Part of a small language model's weights: untied embeddings, 4496 steps.
Each number is 500 + 50 x the weight over its row's rms, rounded and kept within 0 to 999. Layers, rows and columns count from 0. Numbers have three digits each. The size before them is the row's rms in percent of the matrix's.

# o: layer 3 attention output (transposed), 160x160, rms 0.094, rows 3-29,35-61,66-93,98-124,130-156, columns 80-159
# v: layer 3 attention value, 32x160, rms 0.078, rows 3-29, columns 80-159
o66 113:514428477514513515606478484509453473528450547447585443520521526516537473475541582474512500561511525539388483472522475456611519519465483502502414438544425442504531532408477461475593541566482516465409510453440490571456583538517474475510564468
o98 093:556507538482468497498502441503528487469533619469528507475446527538480445528491513516514389510477485503580459547525555491619525626530384517544464498562542482470502517468535550526594555490473475459562343494519410506487599538478573525516483463
o130 103:491565487504443467496446451429435478532526517452586481498464522539455592554457562506532481471447556473516472441575469509412488570439472426600487560488516534585477473517479462456578503505427440467439481505483510431525493449483491490570524527
v3 103:464522538488441542440445546477460437534378465475482513506548545508551435546480551532543510491570606552486432479540468416444503492484452536485468558562585568449388498428486493504459488563433540505531472443563485489508494460451409485519498440
o3 105:563539503477512569510442517414535567531563538443425485519489427513516531507559479520404544517497374492531514485494541519508455542515470547449446555440450385457545566520486535458414541568541470464483545410526503565445482491532525547605421516
o35 100:582438526547530575531589556496603589506454434480512463529504518520493544566519470425451459525449376449450484499554532423534517598560455415560466503572469389538584504494511457542489514531525486463415533555601470498514446504470552530472572436
o67 108:517524546498546578476506490533536553554449455458480482561510505505578480497476417476456491461427425442548612576541539466440551484523468468538519523530430480576599484514553511544466539557520456495491506527556487563441512447474518547530560380
o99 095:559421436431496472541481525534539553482485547488423480522505498525485478483554542576462517475461506436562605447587452570481496410466536441465385535503472511483591458510465479446449521588490552463466524409498518503477470444474520427516460564
o131 099:579512406419564600469506554444493542467563537445487539499570522474414460486512479517435454511451489557512492472445508531654542554609399549486488454516428478548584517484481509511587438443471554526488455451490453448537478499475487459532528518
v4 095:521486516562390484530427459513431662462552559508434582497485538513578469395504515623462497465499443526528505487512554519470455522557365475458538480595490500425459565534418495620588425458566455506629525520527467564494548500434496503548449426
o4 097:524510447501564447562480482456535494488458409509448474503474559462553475453550511483425417514461493546556454536530533456372531407568452526550453509608553516615580417493640520504530544523487515504509472516513539489503557498514472529497449472
o36 107:497440527532452493489513483414492503490443496583509560518521470529549544494534493487496496512527463548430431488482563430514417420498486459610510496556537479553467392404542468494464461465497525477426493524541568463454502552563528551578584451
o68 100:470556439575512459537535576522471464540534426534454527591476601575429517522484409490468555384532575507497385514471448421541560516516460460546470495531496490484517435466549451458506442511533493520555509438547587508505539517478465510541463506
o100 092:563529489435487505576580472409517452405462439511368506494456487580440514524533567538546429455477496489487467437544435470505467496427538488513495440509482419569612499482521489509484527543545527417445533471569495477508627503471517519503564487
o132 091:641543542483510510508478498438620444576474549528434565615461532503532452468485556466553491472488529472542459485507535475462562580545475540530556529530602591564411420529498541513531571472607481534493548466487553558606490425499485489477532543
v5 094:624392456524367514543525486546473429467418535479540465550514588578374567556502533558475475473493393561598437472499493487557490472536543451537468427427535559584471372498548616457525430538442547481499534577488470502516497523405486467406514544
o5 094:516543490515486495492452513538475551510542488462448476489467517530569540446434579425466453417496488418485512493479422488484489473474487478567450458522427638523501523542498446527521507533441549557524502433604492479537503501457471503622483518
o37 108:501511513581535456485541541496512548528535537507490467432442521464416528423558461541585479397427509533424483464486446394587517506510496467545376503467528429544519591499595481525485431499475463463459514470551450415448533555510468567593481433
o69 100:485469480488451567501299483477507472487508477493492459515475558547486520465546517562458531465502594488496496522499531465447501518491449522553578509495496524505488497510458563624448502459510537522508479522598635436475470489482519556477479415
o101 092:470595447431599428570486558581500490515510540489509464492502499479568491447530508508448446488471511406468565475493476513479593539633429511474408518491493550507517470587467526495462500536476591574525471519462536437501495512524472535579495460
o133 103:421514521567470525477556480462596505492555489580524575514550496453507499474472525460506475541445565430519405545452593442592480547529492479503604476573544562587415502623484516511462486491498498593576500515572487452451512486469456478434489487
v6 099:422581457509521570561496530559452491586539517564556523541505543606504516551588438551427506513472460519562513523486466504449482500462523540572502479486433491470515499465555453431509497466480493428458560558495526581528449487522423504495587488
o6 103:531504544586511426478546462438571474654508485522430559596489591544456496443481467447515482433549479494494474517437491579544598528517485474447487477517599437492515488533477594512436363476492487488495520492436515525511450435400492550458491408
o38 092:538546511508421478458522492428506535513519569484442514615444540516469462466471527466447549485516461495460436470555528482484529493407502466426475463411522494480446543472440593516503452543474492566475515452554503495446496465483581512470482418
o70 102:496446470516454366511492430511536583598476591462423560428491595436378509426437418504470421537522554518425551481592491545457501459535519480481450470532640433450435558536496539559528560516459508468491462385521433516431533502556438529545540550
o102 096:518521505476521462594531487524458506601462518480466519466463554399553531504489510500551461459501450586470553541494457460495394468507486387485503556493574497441508378478487520553454527449530444457448521596564424467602456564500447531445509500
o134 090:517437518481485523464472486543450543385404508526555502542468575568510548549459530581546512523447507555515612486418433478470561599490487469431485574556490500527559496476484440433534592507450499502483518492492503498377412407506550573472469443
v7 102:443496483539534496514499474526483530503473456469508558530519474532500500551505438486376572438497459487553504480609443437551591554552584442504493433464552588537456501534409600496530579487555516531592529393555396466467584464420470487445468525
o7 098:561455453551534469396508532472501461524501473526439502539455497558502478517470412475518445567445586471434442419532486580557592475496552504501497469533479549497503585417512480488519469519466557562426510511493532416555575406582555487562451472
o39 100:595465507530534565424466558496498537593530544518447446461477452526529497533514507483518491589575533448510495412469540489491551481465492547458517561509536584525421478480659446381499513451470479606543557551430556566463504538485530527531531462
o71 109:506524447503542516507451490493479445538491544491473584482541532410452477564530464539634489560492559490469501496460514559625526596514451571504418512497555475522528532370491565555453542461399519503391502487534483575612512606492472542518480555
o103 102:553505508527457503443512520450478486597496469523375526501435431502483495418486595534535447597540561545539443438507472444614513518505469485481451499456543504459448516537512552376489597519492464527486488578440545584520507529537531492559521460
o135 109:479482492441469398526455558477401541430399575486536528541496535456520544559545536438522451514615496579553457451610534548575461439531568420454483539501515450454536521376508503357429575418410486388510457468520470516446535453452563486485517452
v8 098:519519496469544417450526444415436463586541536431453567506511520465483575442422433525562478494514518523550609498526415533431461510448488598518453461499494539542498537486524563588610369552605431571545493503539505539507491484409414595506482495
o8 098:495498486493522513544515497498518537449486422432521511542507522465503521544537509468507424518390457453432448561463477487545547458467515488317407487501554604543485416494508461503536494531442541494483535497443525472540541516498605516573534552
o40 109:504514572476507509522511488387518397410483391508513524495528505423541632536508476509638473522533520474490522482543408421537530483491494533501504411556562425506455449460519442515486505520477510446395524567470560387553552546460549492518484455
o72 101:481463605498519466419351468494520468529462376543524502459514467537512408522562419559466525429570558516551491500549500521492489577577391547418597479492524502631529468588506486454528509491468540497522508604529527487510424502483492514571425457
o104 100:493477468468608476531485528511445519447545416507539529458501530441562536515504518509530553551497514460556550498529507471509482640592470458404472501532468519487460444478533433441430563547500484528432502579356543435520557488550459504425575492
o136 094:489469645571485562522430544404489528505563411420476485438480539467509500490471573544491507532481526481462558496575460541500527593549529523564439529430374631476462516477559467435545475512436430515482459453576409417460471425554507475566490541
v9 106:513552515522531558533507458416494507413544499480614485574477521448431529478532458638521547478524477529489549459430570482496558475562564432460453401536433474510452479536481548401575547515492488455547532497536500519610516608463483501488616495
o9 099:499542526508439541422464428407570485531475396480508499525481481440499533463481509431436488435472617532520523524486571498537595470588449491488491509509479453496471440537489531539456517513459568573573490453505497562487498356471547584416540566
o41 113:545417488519578422446452441521586553444516433504477389441504441416459465462504564531542529487436507505441472512476587470411532537538520494476508505475518524538460549482575515501477432466496543547507426467385456473368548446457493466484513518
o73 110:444491476497432450479425417445520453507579480389521480486506558459452551476484562512485538551542503538478405541604431531496482372566533521504512600545545516498445461509498619579487453468463529459530423509518527515336608493497522450530448594
o105 089:573551525540488482465519634579486442568492507558483518522487512463515392524485507547465527481432422487468501528535479444610629481565459618463465472482528560503455525450576515520488470496509537451491435584514463480390557514510479473517540435
o137 092:569426496522446552435506479488555453426562528516463410451528378487531489514512566509444383484496458484485447435457488493544501502511443472516532511492473599485522404559564470473457522601566496520342506445479485417455502561450515532638483568
v10 098:447558471449470432514534565478472500460578554509561508480466532439430510543502509457503540390511523543468476439540487500491584536416539585534442495558510576534513414462527475490483571430530485420602545398449451439461567407539455598509463438
o10 089:453448513468548433477496531569477451562423474456482589521596430472469443521488607533527445583495524440559509485471462594428559509468474555465516556535526427443573448464425545473487454435490536485596495495446403511498401451550452457453506559
o42 104:411481565465557429415403540617483512443596488560512488550503503533534412537529564496444478517483504469530478592422561451401627473514580512538564563554428542446441428421501478545545445497532525478524589449440549470495465473430490502498505498
o74 093:519546586481522540439442524582507485432577485453498587565539594551435479579474582574378483541490490495542468481408467516517523428457581541580432563508490496478511404518504457620555469477475433529477484542482510530510482516487501461518522484
o106 093:511438531465613456496467546482457529492480512494509578560491460595532442496546558457520495532481427394609402511442473398532510533472572519437434501485514573512466451479433406503561477535520544450529515449433587483471498448520523488630424545
o138 088:627442508506463468483431480465526554531467502483506466508556447584471451578420492528478513584497457421540429424532539535557435433543474482419503446451487351428462538500461550567563450517584554512399472499469500490531444599491475498500487577
v11 101:547499529459541458598545508546505500532507597594488546439501437421487478541597436468537456460426443503504487494555437471573483529423543415503527474506484463514419506522423472393520554531494447432454475513524445455441624483476512521471533441
o11 098:571476524563522466522497505579527407485409548417497443504534639551480442487491504474542382535459484464443456441530521470409510521501471558491436598575566547447562475501455504443549525496446409446512502528420407495398485573439519483506462573
o43 103:456486559585497432505502491547451449538426486473425549508428583535564404449461513493409536484438525524405572393532617464527525545554485557453534498491540559458543505554561519483542526557502536542536512532485484537475482421438581537527409583
o75 097:467495457567502473490502527479515477551586543513452480603566560551580471437482559419537574492473486520490465514471534494417508444565516612492428549471561536445463427518532492504515509472470508627451571481552479605517465442537527492526463506
o107 104:523444496604537480556502465522505456555555424509485514534566515549438502490484523479582469543522539501505443527404553533540506476476483542590539553502521531561526424483476524438552538566536432513530510458528484497462391572469535547522418558
o139 098:533435423486519573551465480434449477459543447550454520535519522559496505515525405407530456551491539598522542439408493466472501453619409503542486554488453395444523574508575542591566515452558507624500434509536471469504469532473411540492464559
v12 090:459475544512548524416493529447553403441502484553531554562455523529424511365452439483493429525626463528497397435439457522493507508502464565493566485582530593516425527472483491565524581418512549628500573366495501470498476476502551527427434479
o12 090:601509479425498577577522468549477606535490446459461518397471314465481450511526463590452561434513463507495571569496416454536511515451584490505521396401485472444458475565508540494496474549446508489486542517535534491622530486518461523557590413
o44 085:516479483415476521533548403472512572492563513474475506553472505470475531524485532579469441535480521497612491493477493439507587468427448511566517448405464522440491479432440518405545445600522463451519577504444596494616481467441492436559493435
o76 103:597472541452568482529512408539537473477463513446465523417436426472479420547486506531502545514381496512503513471479477506533532585412441531509546430435444440457491524484406497494499501614392491496518455555434474501517499502414515437517489495
o108 096:531502524411527491530492456576495566542533542614574576469457401500486438549427437538506599461536479523516437423549478554440433508493546411516551480480555522426421525532543465487503521445456485516582555482431529504530475453489503494535493428
o140 099:542550535447543466563374470496527542468435453492547504414482425576467415473426591501448597421512398552461468412604504512533454419462508488535548530590509523511417440498465534439403502556542477454572595518513421540533553513512467489529483511
v13 103:462556526545458504564576520456567433529493430482600575402480464436487491486511606398526514501517418541411507480491465510522520482610517518504505515578535611512517424522451508512479444454428486547527483545506474492594446525504537473488531448
o13 094:573484509554467500522543528458511509467467411519503470486405524498475514535442531492461504513580573508552523528550455492527548549497562576516558605485449454567577579442558519514555470519513573460579502445500602514535571479539483479432496517
o45 125:580457495533524525509428428574485560488555517521452476514478558526488432541510598523453366514531519451565438527444486498481463476475447554500511599448464517517517581449464450416448453558540499503517581449530528536479571501509540489460524518
o77 102:550498516534517501485529502578511476448471569464503490460443482459560506598467594443514461560516481460513473452515465521345526449469525581534441512432551514498541499509501540498513506557564556419574489447550522568484511480567527536514528505
o109 097:517508494432519463589476458480415494473483533523424614482431510370430547554516502499507410526483480505471566465503431459531421502529534491491517532466521441533454564467527439394484588429563495503547502496430593526464563525481546552536495513
o141 096:517469527470536537485467580459468492501449472583497558486446523449532547587414453459596464510524481572453516479521471505542422483515517436487543576525476521581536453489474510448489531488540421456502595554655596547409545416479510557507548514
v14 100:542558518412477536502447495603560514538463572534461552564465560579490490507497426512497548524605463467480512549545418540523608503556433484453559565522416554441406487439485419512442465512533456545387524553524507449507390572456494525557417514
o14 108:507600410430524538517504457434556533516592517536497505470588457497507488381472489518630463522411498535479521529527564552499493543547527509524464471485514530513453502537526536516483459494490464552536636489408521502478488523399435609621438517
o46 103:458484429465476492477545507429510535507430450524526395496503565464533552522566529514584488467500549598525450480530554470588539628462400519619399518462528503464378537518488478492570527536521483450540557515506598453658543506416556524462405439
o78 100:551483433493517541487491460452579516504498500536528421469485428539526506470543489483488516543540541531543619478422517509544597522609419570498552419535524526535518491543423439471478570483392471452514577509493540536611551480398439456421489471
o110 098:558595421482639458511494527516541560475513531482615461415511475528533483499571433501465561472532509517494515463482465578424440601564447437577582463453450465558522429521427486477526494531460475536510553508412535446540467437455534531554462433
o142 090:496592424462554505522497518448614495526478502445573560491569548518523418545460462461528563535506518581496531388515419488406459541466487452540473502548509479431526500492389553487437483554482492475519604525450492520630473501442417533488554525
v15 102:556578497506526481489508509457501489464444483490556409554479462544498491435501530477519465432442537478507495489486399514503491461523453579502490466413619539473487485445504548411513482538514464501578524476536525491388416545457504453458526577
o15 103:497468445465432570444493445523505463506561537471542538531605521496361435522490486512561523501537438515567514505455516439559474520542469400501511522466494370489541515461424418588513533518524530520417542449439488545528412433511492564499595600
o47 097:572457481553439547499430448454486450521618532511522526490445538499403468431507531476461493432516452518558468482545550481495523508507381415537564545456533482476476485564537464423455451552478550454559526477438512512437475454564480501498566471
o79 106:583456448496398536457425433545533524466576590502523458457469639456502521584549511432582447524478480397485533469550490484414513556496457474444488466569547590490598503543464497464500439523533556465509524520489543444504440445517536456578550460
o111 107:565444372405503479510475438474450516465531552517510529498508436467484509500447489434398525525490465443530463536429469487564480580573463459502437506457535535488473443494509444529505486522550530554550507431351540546498553531518430577513503461
o143 090:451415480481410427509482510493495543611475552372434436497489503528490480514391482536470451511497425492522503517452629518477406438496441434487522467524472507571475501584483448447592542536526547546505501554529400482443527539464545510468546481
v16 101:482449412417554418549507432449527465527523570583449554521559505577440517446486470523471439518484447482529415388446513435575612501488450527415437552522472484469528554461505559606499518502495520483507446496502538474570478581473500519501501518
o16 099:579525470498438540460415509340544555376502453543481424494508419512511501552532527585518507597475526520486477537498548513506543574666559476560631537475458401548489551601513600478446493490471484561523508453512540423449540518433506508476482556
o48 115:508544487580483569544601546403510522472537482533451359565510480428524520539518544580612461486423548540454463532462412470552552602540573445489513409501441430528487583574545452461426467512484445512534546510479481447464534447473504397476474444
o80 095:465474503544524470504483465481556455421516522497471452417432398443540450489514554554549503481454519599521523478559483532554420527593474519510506526472483474542453479549505592524577611499491495469503453493451459495516587419437476475548464513
o112 097:496495535605523495476511577419509516543503462623602566524432486481461477484414499475683503520414512596487431533575565467522530510605488547574617487523549389458504634510531540452580491577523469408553552499531505454517458523473526466501471433
o144 089:567427505471544502459505504500500563597528496519512484531502580544536460482569507500475399584531440454483567488549538548542455504533566536500434515575550534549505552495559411481403500609361537544572534446437526550502550455471516440524500429
v17 102:445547474536543515525426466551486471525480574508518525570530491444549497537525455562473500517533545503563514472504536599474605530575496582434514464486458605540567419477499416510500511457443474535404486565479409471480484543482505457486459455
o17 097:538530544496549555463506478416440554406589433542511532464423562484440518411476447526471630556519512517543461521422545591456503478529471452442481445601530447476534469544516464459449458565497486453559523483512532514512516450489514497458425437
o49 107:512543522464387570465520511475491531520515624580530461541385512504460481379483432544470559544557521486552556502453497609478455497432437506392511446550438485471434447508483433446429528517511462411481518475518527556492453484555541608467491497
o81 103:548583520491461574515530516432497487509539441504450462508467532468425547482608570441522467569553546483495524489399472389436628526398417445510459497443530448418496508582427524476473451544444542467460585564479572552423537467560518406450492557
o113 100:516537522579479476492477452461506430477528481589558554523512522522484467509450394552591498548395490590547514430466446439484430619548465485574550433523491446479502481632506501493562513501490421516536532518593467475485508473464592475431539523
o145 098:455614569509514498623511554496482498504523448408534448440527484519485493500448403505498522504385534532531420508489421471409506537455500531573499529513481523521419449463514426457563538496440443474483599517554420593500548495529554618577509528
v18 096:554511462558423507443572493410480546483488552567517407457512580453468522513486521601464523439539512456483582509454576434556460565475502458490501543520442451499586631555465525498440426446483473444449562462494440464478530549511527587510564530
o18 103:409585488464476433412451526512558549518592471529407472496514587410462515557591592509580418461455496474505467443483461460419521491518524487453523529555564520489472538497472513497585587526489525491500526532548484429504471563440469449451478568
o50 111:496540423573547561470474550503465492465447447508461499512492518499522452610472597465595450479422565529473591425536483532491519622407508476541456490504538535521573547496536528530596432484563544533466541483513538469540514451474498386511452476
o82 094:519464508523549559342397489536529494522518482544499508545427422477644461490532571430548522404468549488601555512417447538513483526559438566492546473505555527562486471475430511641582557447567426577441494496511552473534466423517416425458436480
o114 095:493491465604572587492507597453399514493519500447556482569493598543514501563529551508533564488489477469470446493508585467451446549479411437570483555451470567523539438517451542524575472507557462576464504532588494453506503482578441542572518423
o146 095:507438538509468496526469484464522531602522510413475479502489525490499473416579435445474496465499489483428532507517519509390448507539457504537500533488469463541513456600528509500580554555578617553433436473601423460475505525588492388522482485
v19 099:521487542533501473499453557540444492478472514443427479429519499521388418512535435514518475545512415488516534477551470553518390469488418613507545536533482468479484460530609501396547482490499510457496486510513507473567522553542542389526378468
o19 095:543519422501495472529529431525460490463522581560573421529551493519546541538545357453537481478517464479501335473476427532514466530546464525493527489514370571491488522404564451507420453530511450587507487480524487441523579516545467564542451484
o51 110:605519423408482513545483491461546501426560603479418452407516456485494506418526472410497560484543502465508423414448436569540459420550531520477546469438503492443472571477463555513483541472555547542474495478451495517505525501526568479470455508
o83 100:457465517479433463499518561395418524573510478530453475461518504504524488520537585530460390550582443435607556470561524566437522478505593469511517472481494592414468592516442502544484564568510525513488570496488572532571483438488502532540518492
o115 094:526511522500470448420522486497486510479454504439461429608440471497499544498409429435572525541470534497474497426536500590468600402515547530484546506508495553439552601541463551557502510463505514519446456535515532547522479452426512537420535442
o147 100:465504484486570469486510463449559505532458421502494510436450467432531521440485432527521478527510410557469614541495452537465509494478528515513414587418459522422533487465362462475599580467475480501520519521462379529537565514517437524508448515
v20 098:492400523608546461541472487483502470547497457486528483505528547500503505422509535461573481445414472464511543496509445444544561506462512547523560482573567498389521538444535364439534447530484539493549448474498505548533463430495556471363432564
o20 098:429506499520499479472444613451624479552510452411450544471489498523567491554572561473446357421490511494521495455486508567462558455492535559533496572490537551569472425581492478522513537492470449450547458538518452483503504512502448392473429549
o52 101:534448484417495510482528468435497522521463532564468555419500496570478543496530495525475562532517468559390440491529466582574493581536515446486457413458508420507520498526466521581435496392462505497453488530500504467472424524517407517522470436
o84 110:470492497474509535464511508441551473534524469505500582474483559597440517425519361517445498481503500546485537537551569545384551437452432553525500463482470495517493427513542486505530524457554453487584442541546577473412494537485453497449459415
o116 081:457435539488413434463549500573601474488513437464474455466525586470456471538464547496501497571454480470448451432536476597488513458499553487476520511577519509448474503506420542465452493545481508491528508496556489490456417511533496421556369458
o148 088:498517563506624432450550554517628414556515534532388478495536587500481475507510498490440518500461556439530469524452480486470497562450475502488601447543486487579429453625476541551612438476511573543616481514565525469468468479478513570495424495
v21 101:454482551458425552477499610468451480448545518498419509548552567450450464555482489612506461510538458451440457571501466588430516461529375484528511551608594442463424399447501465443534596479521484462484571514535465468468523533451567501529518452
o21 100:549496434494482496476474524461534483467574508444557497462532329517508510573478486538480562497537557544461450541523547453464509586568445426544528520426515507561419463418525519413484510566506412529475590483463596433408482524526425652473547430
o53 103:445504521503421527475483492529586426499486465417521554531501530541565563509528515472474471520474524495495456477512522508476517567554486429603555567449550546550489506462468528515562509490380514575493545569506592471567522442436487389498467543
o85 107:512461478537516519501527518542558476376481477564575455535519530457584528444487487523470515414486511489512517448478534556548432486587484499533554394490440519519497541440546489626471509496423448501481487481537515410510476482451507555500500500
o117 100:532423489517561492497553582516475526379486510452678473476508447490530574480479508473499584502501590418384565472454560534469543505477539420453532501454480501620523504494597459541619428470542527522467536502506567461443491442532495501461508492
o149 090:492499511489518380470552488452532549537535482449569506540575425524390566404554523506512557508609509470512521397465522532496511539476501544440411556557449426466468511493476484573481399510612442490479519469556515444529487537510512434490533524
v22 103:465548458443488488574535526565535475449507573495524462463581497466511512467431558545540489534550539458535511572530507579509486562558438444529572445509504518438375500547527611572485548474485489495504560425507525527514498441396485514566454534
o22 103:464441504506550575513462575546479576436425455552611496537476412524510580494450513513444534520425590510471563493509530540473403591479580557496529518473456484450602484478597481536457468535492437479588530512468475457457509546475476493648496456
o54 097:433533469570512516584514475511546532475432458482558573499535429471535523536490555426472457472403517491441424530509521544523450489363559564474515506481555512478597512500561500575530464494493467558543583524484445514667565492507493466507553463
o86 113:374444507525514577566524464568537475489434516552624498595478441491486548575552462521475555411435458513416474499507508548608440543471561534508463432507459491569615485443492462565511462523505417489494537561404465500548494480511464508453580480
o118 099:490536501565447558571468540518530567505554476512626578497478400474489462532467480521567486433479518433478427463499587471495451479513487506464535494534528529537525566477526416476489457504507452528543529552478436531553567583525546485463466536
o150 103:576551463456403546604441530399512464441456446468637550505561385512473470521514515476462478473507492482475450486488557502514521516484518484443456588584532469464534502521471526492516532416409480532575569470504509452594566549433493515472470484
v23 099:498418529434529447509451487464528414524566485460512466522504506519642454552551415586505480567444393502472567482504490452444386519424500493538431481481504563518518549524479494389404514500530429530450538518483511508534502486566538457483499445
o23 109:439469498535599452586516503498541504424456417474529417549502491459507415488553491515543540564509544513421401496498459520542568481503396457408455540515574485454490586449478484582515481555475475408440462471486460514567559510493521443408525475
o55 099:509529451478423497580604429417526411423440515415590554582481509499570539520539475533437529547601521487495540464510522586481534510430483455511471450491571483500465565430408616565518497521444566569421457563536541519546494505444469539428441464
o87 090:511490631534445457552420441404494448538459446554559498356547503522432439481599465485489591497546475533448487453466497511553447508510458427567526562441573429556430481594542515552515577514399519496534479575478525526577375448478520488475475534
o119 101:437480604583447542505560412552425513463457431558555397494478473602533446464508536485523503494541537569450455483592584554474559528467569460571583499477569551439491590542546518559542454509514497518433443516469470503466479503465522493437480472
o151 092:532500551602502500448480535544500575439491452443568506338527531496475448480515517462473534480619540409580563483568478529427510535429557525482444501473462452454487543471535517508574435440518464486576493498562485516483501420583455545605569465
v24 103:457500477575471581541505579495494551498550496482540375582566510492561512513537622574576481519422503433477501521478416555598611510623505478539514538463555553545530543479483417582436509474472511500528571508577549532460481573495444503487497526
o24 095:454526486474467464538522482510556501567491542500575559491565505494472491398510515511541454494553502478507509587549490474524478471482465532448525541495511369471497412428439524547552544491536544504509479444439497688440513501516497544440458510
o56 109:588462470505399486486580498514504542542491497571508510446498407513426507484501533568517561517518434473520497509580510384526482570526378473522471587401504472416444527460390515533523492481478543506609490511513540519478530480528470556458446406
o88 107:577543519446447495509609485486530586500479495508551521450500531495419581422518480479450492564512549540505478511567502477503474533502457509342518531515364507445452510430497498443532468485467480391618485375505461513504472530564456484463513570
o120 101:575514497398476520459596419448614491379497510566509489471517458545480510485553469569406468514562397524504469475542502451549446552532536488462434490487565577517521449473491484524505460472468468554530498462476449546504632509605426498543536411
o152 105:509525597545547461471564534547486448493474513484370466516561539550603462572472412519468514459540590439432525488552568417512431467373443508504507441418496540473572510502463489537526474534443544445530518540544512552456461542483591471541528535
v25 095:441549498543461486497516448534538433570547544530452414562453450578473469497563569562599538584519515503523445477510507505440488536556486534546474637483464466520567488495436591462623451453514529597519546499454525395458513495506482379553358496
o25 087:503456545543438591506493501498540485486478544584471487497433611468423448456461398518522489494452448520464515397602466420503511545609569502513503449575496458415598519483580512530494540493513503432504425453522554421550426514480435444594508486
o57 105:566438441475417460484437469456477548494482504479460517443462582509426502466436457525506477520504476432564443423511504433484441464545557512521464436548481464458576475537517413501439560470624466443465470481530432495533408524540547544550402553
o89 107:578439509466454571519483504438509500550454518450448452421465537441476539530480441425476415514484472374500475501501520424520549501435514451506572519535580505426548526525459514439445557612566544447479551517529593376534433422534561464539530508
o121 096:554574508596390551553491533381483449552454539556497532582406617601436505479443531469629411526498478602509458473577492538562544519496518486579545509552541477461558460510538554507519526500494495482594487508557443420519514480475426590572502448
o153 093:433426456511521598491471612445428468513528465445486510461441514508466533538426516529426513517443455440484612452517433545499516437469561543542508504509471600495477445535504520505564490517460551510566533478535438480436479455513516566540512513
v26 099:474444489452533463547482517444468556541499457468569505464550513503471591528496437518528506391558549482434443571460563419520574560444465382547505567539492574503454430463497513514469534540505480542521484549522569562544512504473369467503550497
o26 099:494580431592534432512593539525564500481583525527486466524484499556536580505529464503552543464517465472526424434446448479503529554453481414493505525463545559519491423495477601521533518523568490447483495445510583526475483547556480490532441443
o58 105:493597460526565511451566541531590560431507499562428470523549512445498494401486476452512553564456414455512499472460522448557465514384503522482554527571561532499521489453471550452511491521551398472429469401467562530437508548457530534461533416
o90 100:526513521449530541522527547515530474445507457438467552486471490447473482523550569431523585608516443502522554504512470368508648513480465506480445496432469463460556508472450597543515449575540389459489431547441501535514511504564431519459513463
o122 083:485479486534539471380503482592560504487478544520414361519545406431515525538493553486534505616518499487550497555564458472420476519472368542489467508477473466457524558532531518483539548561468466513487482512485565511449516504500455531581483553
o154 086:522462519512575444478402509566443596382538596549516466428475501444424482419488516471558496530534449557483540486507514554577510451449443536558557466481465482481442463444520525459515544625548604478507525490445600406422432467475459502525479502
v27 105:566486473497566533466498488518514567428469556528486522487571550567376527552501532491475550444500508500537575486387541497555462502469520481499522499514545543540464541471387498481478546506529478572614573428490514528463455541550558481537474462
o27 111:514574503556562500517524435483570509524631516562620467467466478496558513430531484599514500456515454509515557452443385454538463618498571412482480539464448523477570531481480517505437564501506502537503492509513450475433473516532564484571563416
o59 100:458462507528623477483575612465463555520517521480509456415480416531559478401505478553481598508504548516436555450450411469525474468466474576534443517512456488505469495473532617450521556519543515558491479481493537561489485448616447513549556451
o91 099:504589569462507461493509518481458454530431492523492463399449482476431491552569569572502507588470517450495528444456486534528527605470481432455473542464370551510563510464412593530526481561450474514445505586457490500543488472548404462551619485
o123 092:520519531509484487519475463495560449543486522612502493529458432515442476439479510594595494552567492426502475515491467482444535523565409498521539429493402498476537558512471518510472523526500541469567457523556490504536489524533466457496535462
o155 105:530588478422527531627417533461508510515465513515522394521409554444616486530501468473539377529417481484448482593582509487460454411472517443606539441468514473480432512455516582454539580469405542476499543433466451534520543453428478565439508465
v28 102:469595579439444493511489520523483506432467464523539457488458496529463554434540551487514477420466401463520501493410490460414464501516515514591555541415483460433546608498518554474550449521578459487526403511543526481432520527462536540503460583
o28 100:461480454522434558516441484534541480568536541484474466504513485544432414540503456522495485540499511534523572448632432550549441540497592509552467545594496556517449610530534443467559534437502485424475477534511440475518469497466501487447576420
o60 107:571536410520487446533503471575413494531467488519465496517469469595484431554512464582592534538511461501534544512499513517513508552471498475522478428436512559545582588537623469467515501465579520556472485484441464553497508492565535522499478502
o92 102:475580433526484516474444492517546489479592544478510506474419469568589423526491435491517585536450542443512552473529507507449543442434454507466477432524603480495468559506442459411522466520513428437502581436559487425648435493491466496544497519
o124 098:432550518504431582502488406464466489492415402454456489566460425495444502514460508598591486498525483576524515480576493617550493439536571472528525516486504490467506481418500554397503619516523483447550497471550473496539530542495479509574501519
o156 100:491487481362573490529549474420509453508485482440570533484420521503515572518532560486490520499512533504509592490602498461437583487507484466510550530513536561553521446490449461442547516463513438412536631530471419552496574541514528495454592431
v29 101:526509556486477562451454499423510453579427514528530449477509447493450532525555490494508520565475388453448389542464475462441525473476485550456561510455390488536452455476507523537510537483474505393491513471553510427506475526415423408376580450
o29 092:534529542470523517546403552593557498453388605541477375532517503519442498486587486543578527502549489598519468554510497474551491424462394546526413577442552428425525556540515514397523574502519575476487479519464525547492511462508536575450483490
o61 104:432532519483482488520476461469541493545558442424421491489571548466527507424586551497476488529454453538567523434500479457538512502430453416480437531582564439482463501542573444616569456585459531569449488437471575510520479560504429568521544525
o93 100:465510480532482421550555463507547472499496472430459361552578488550554516543461590450490542533465431487495494477510451541418528471482529521445424572556551564570429464470509443508527548551527526495473462378388447569512494499558445554510458529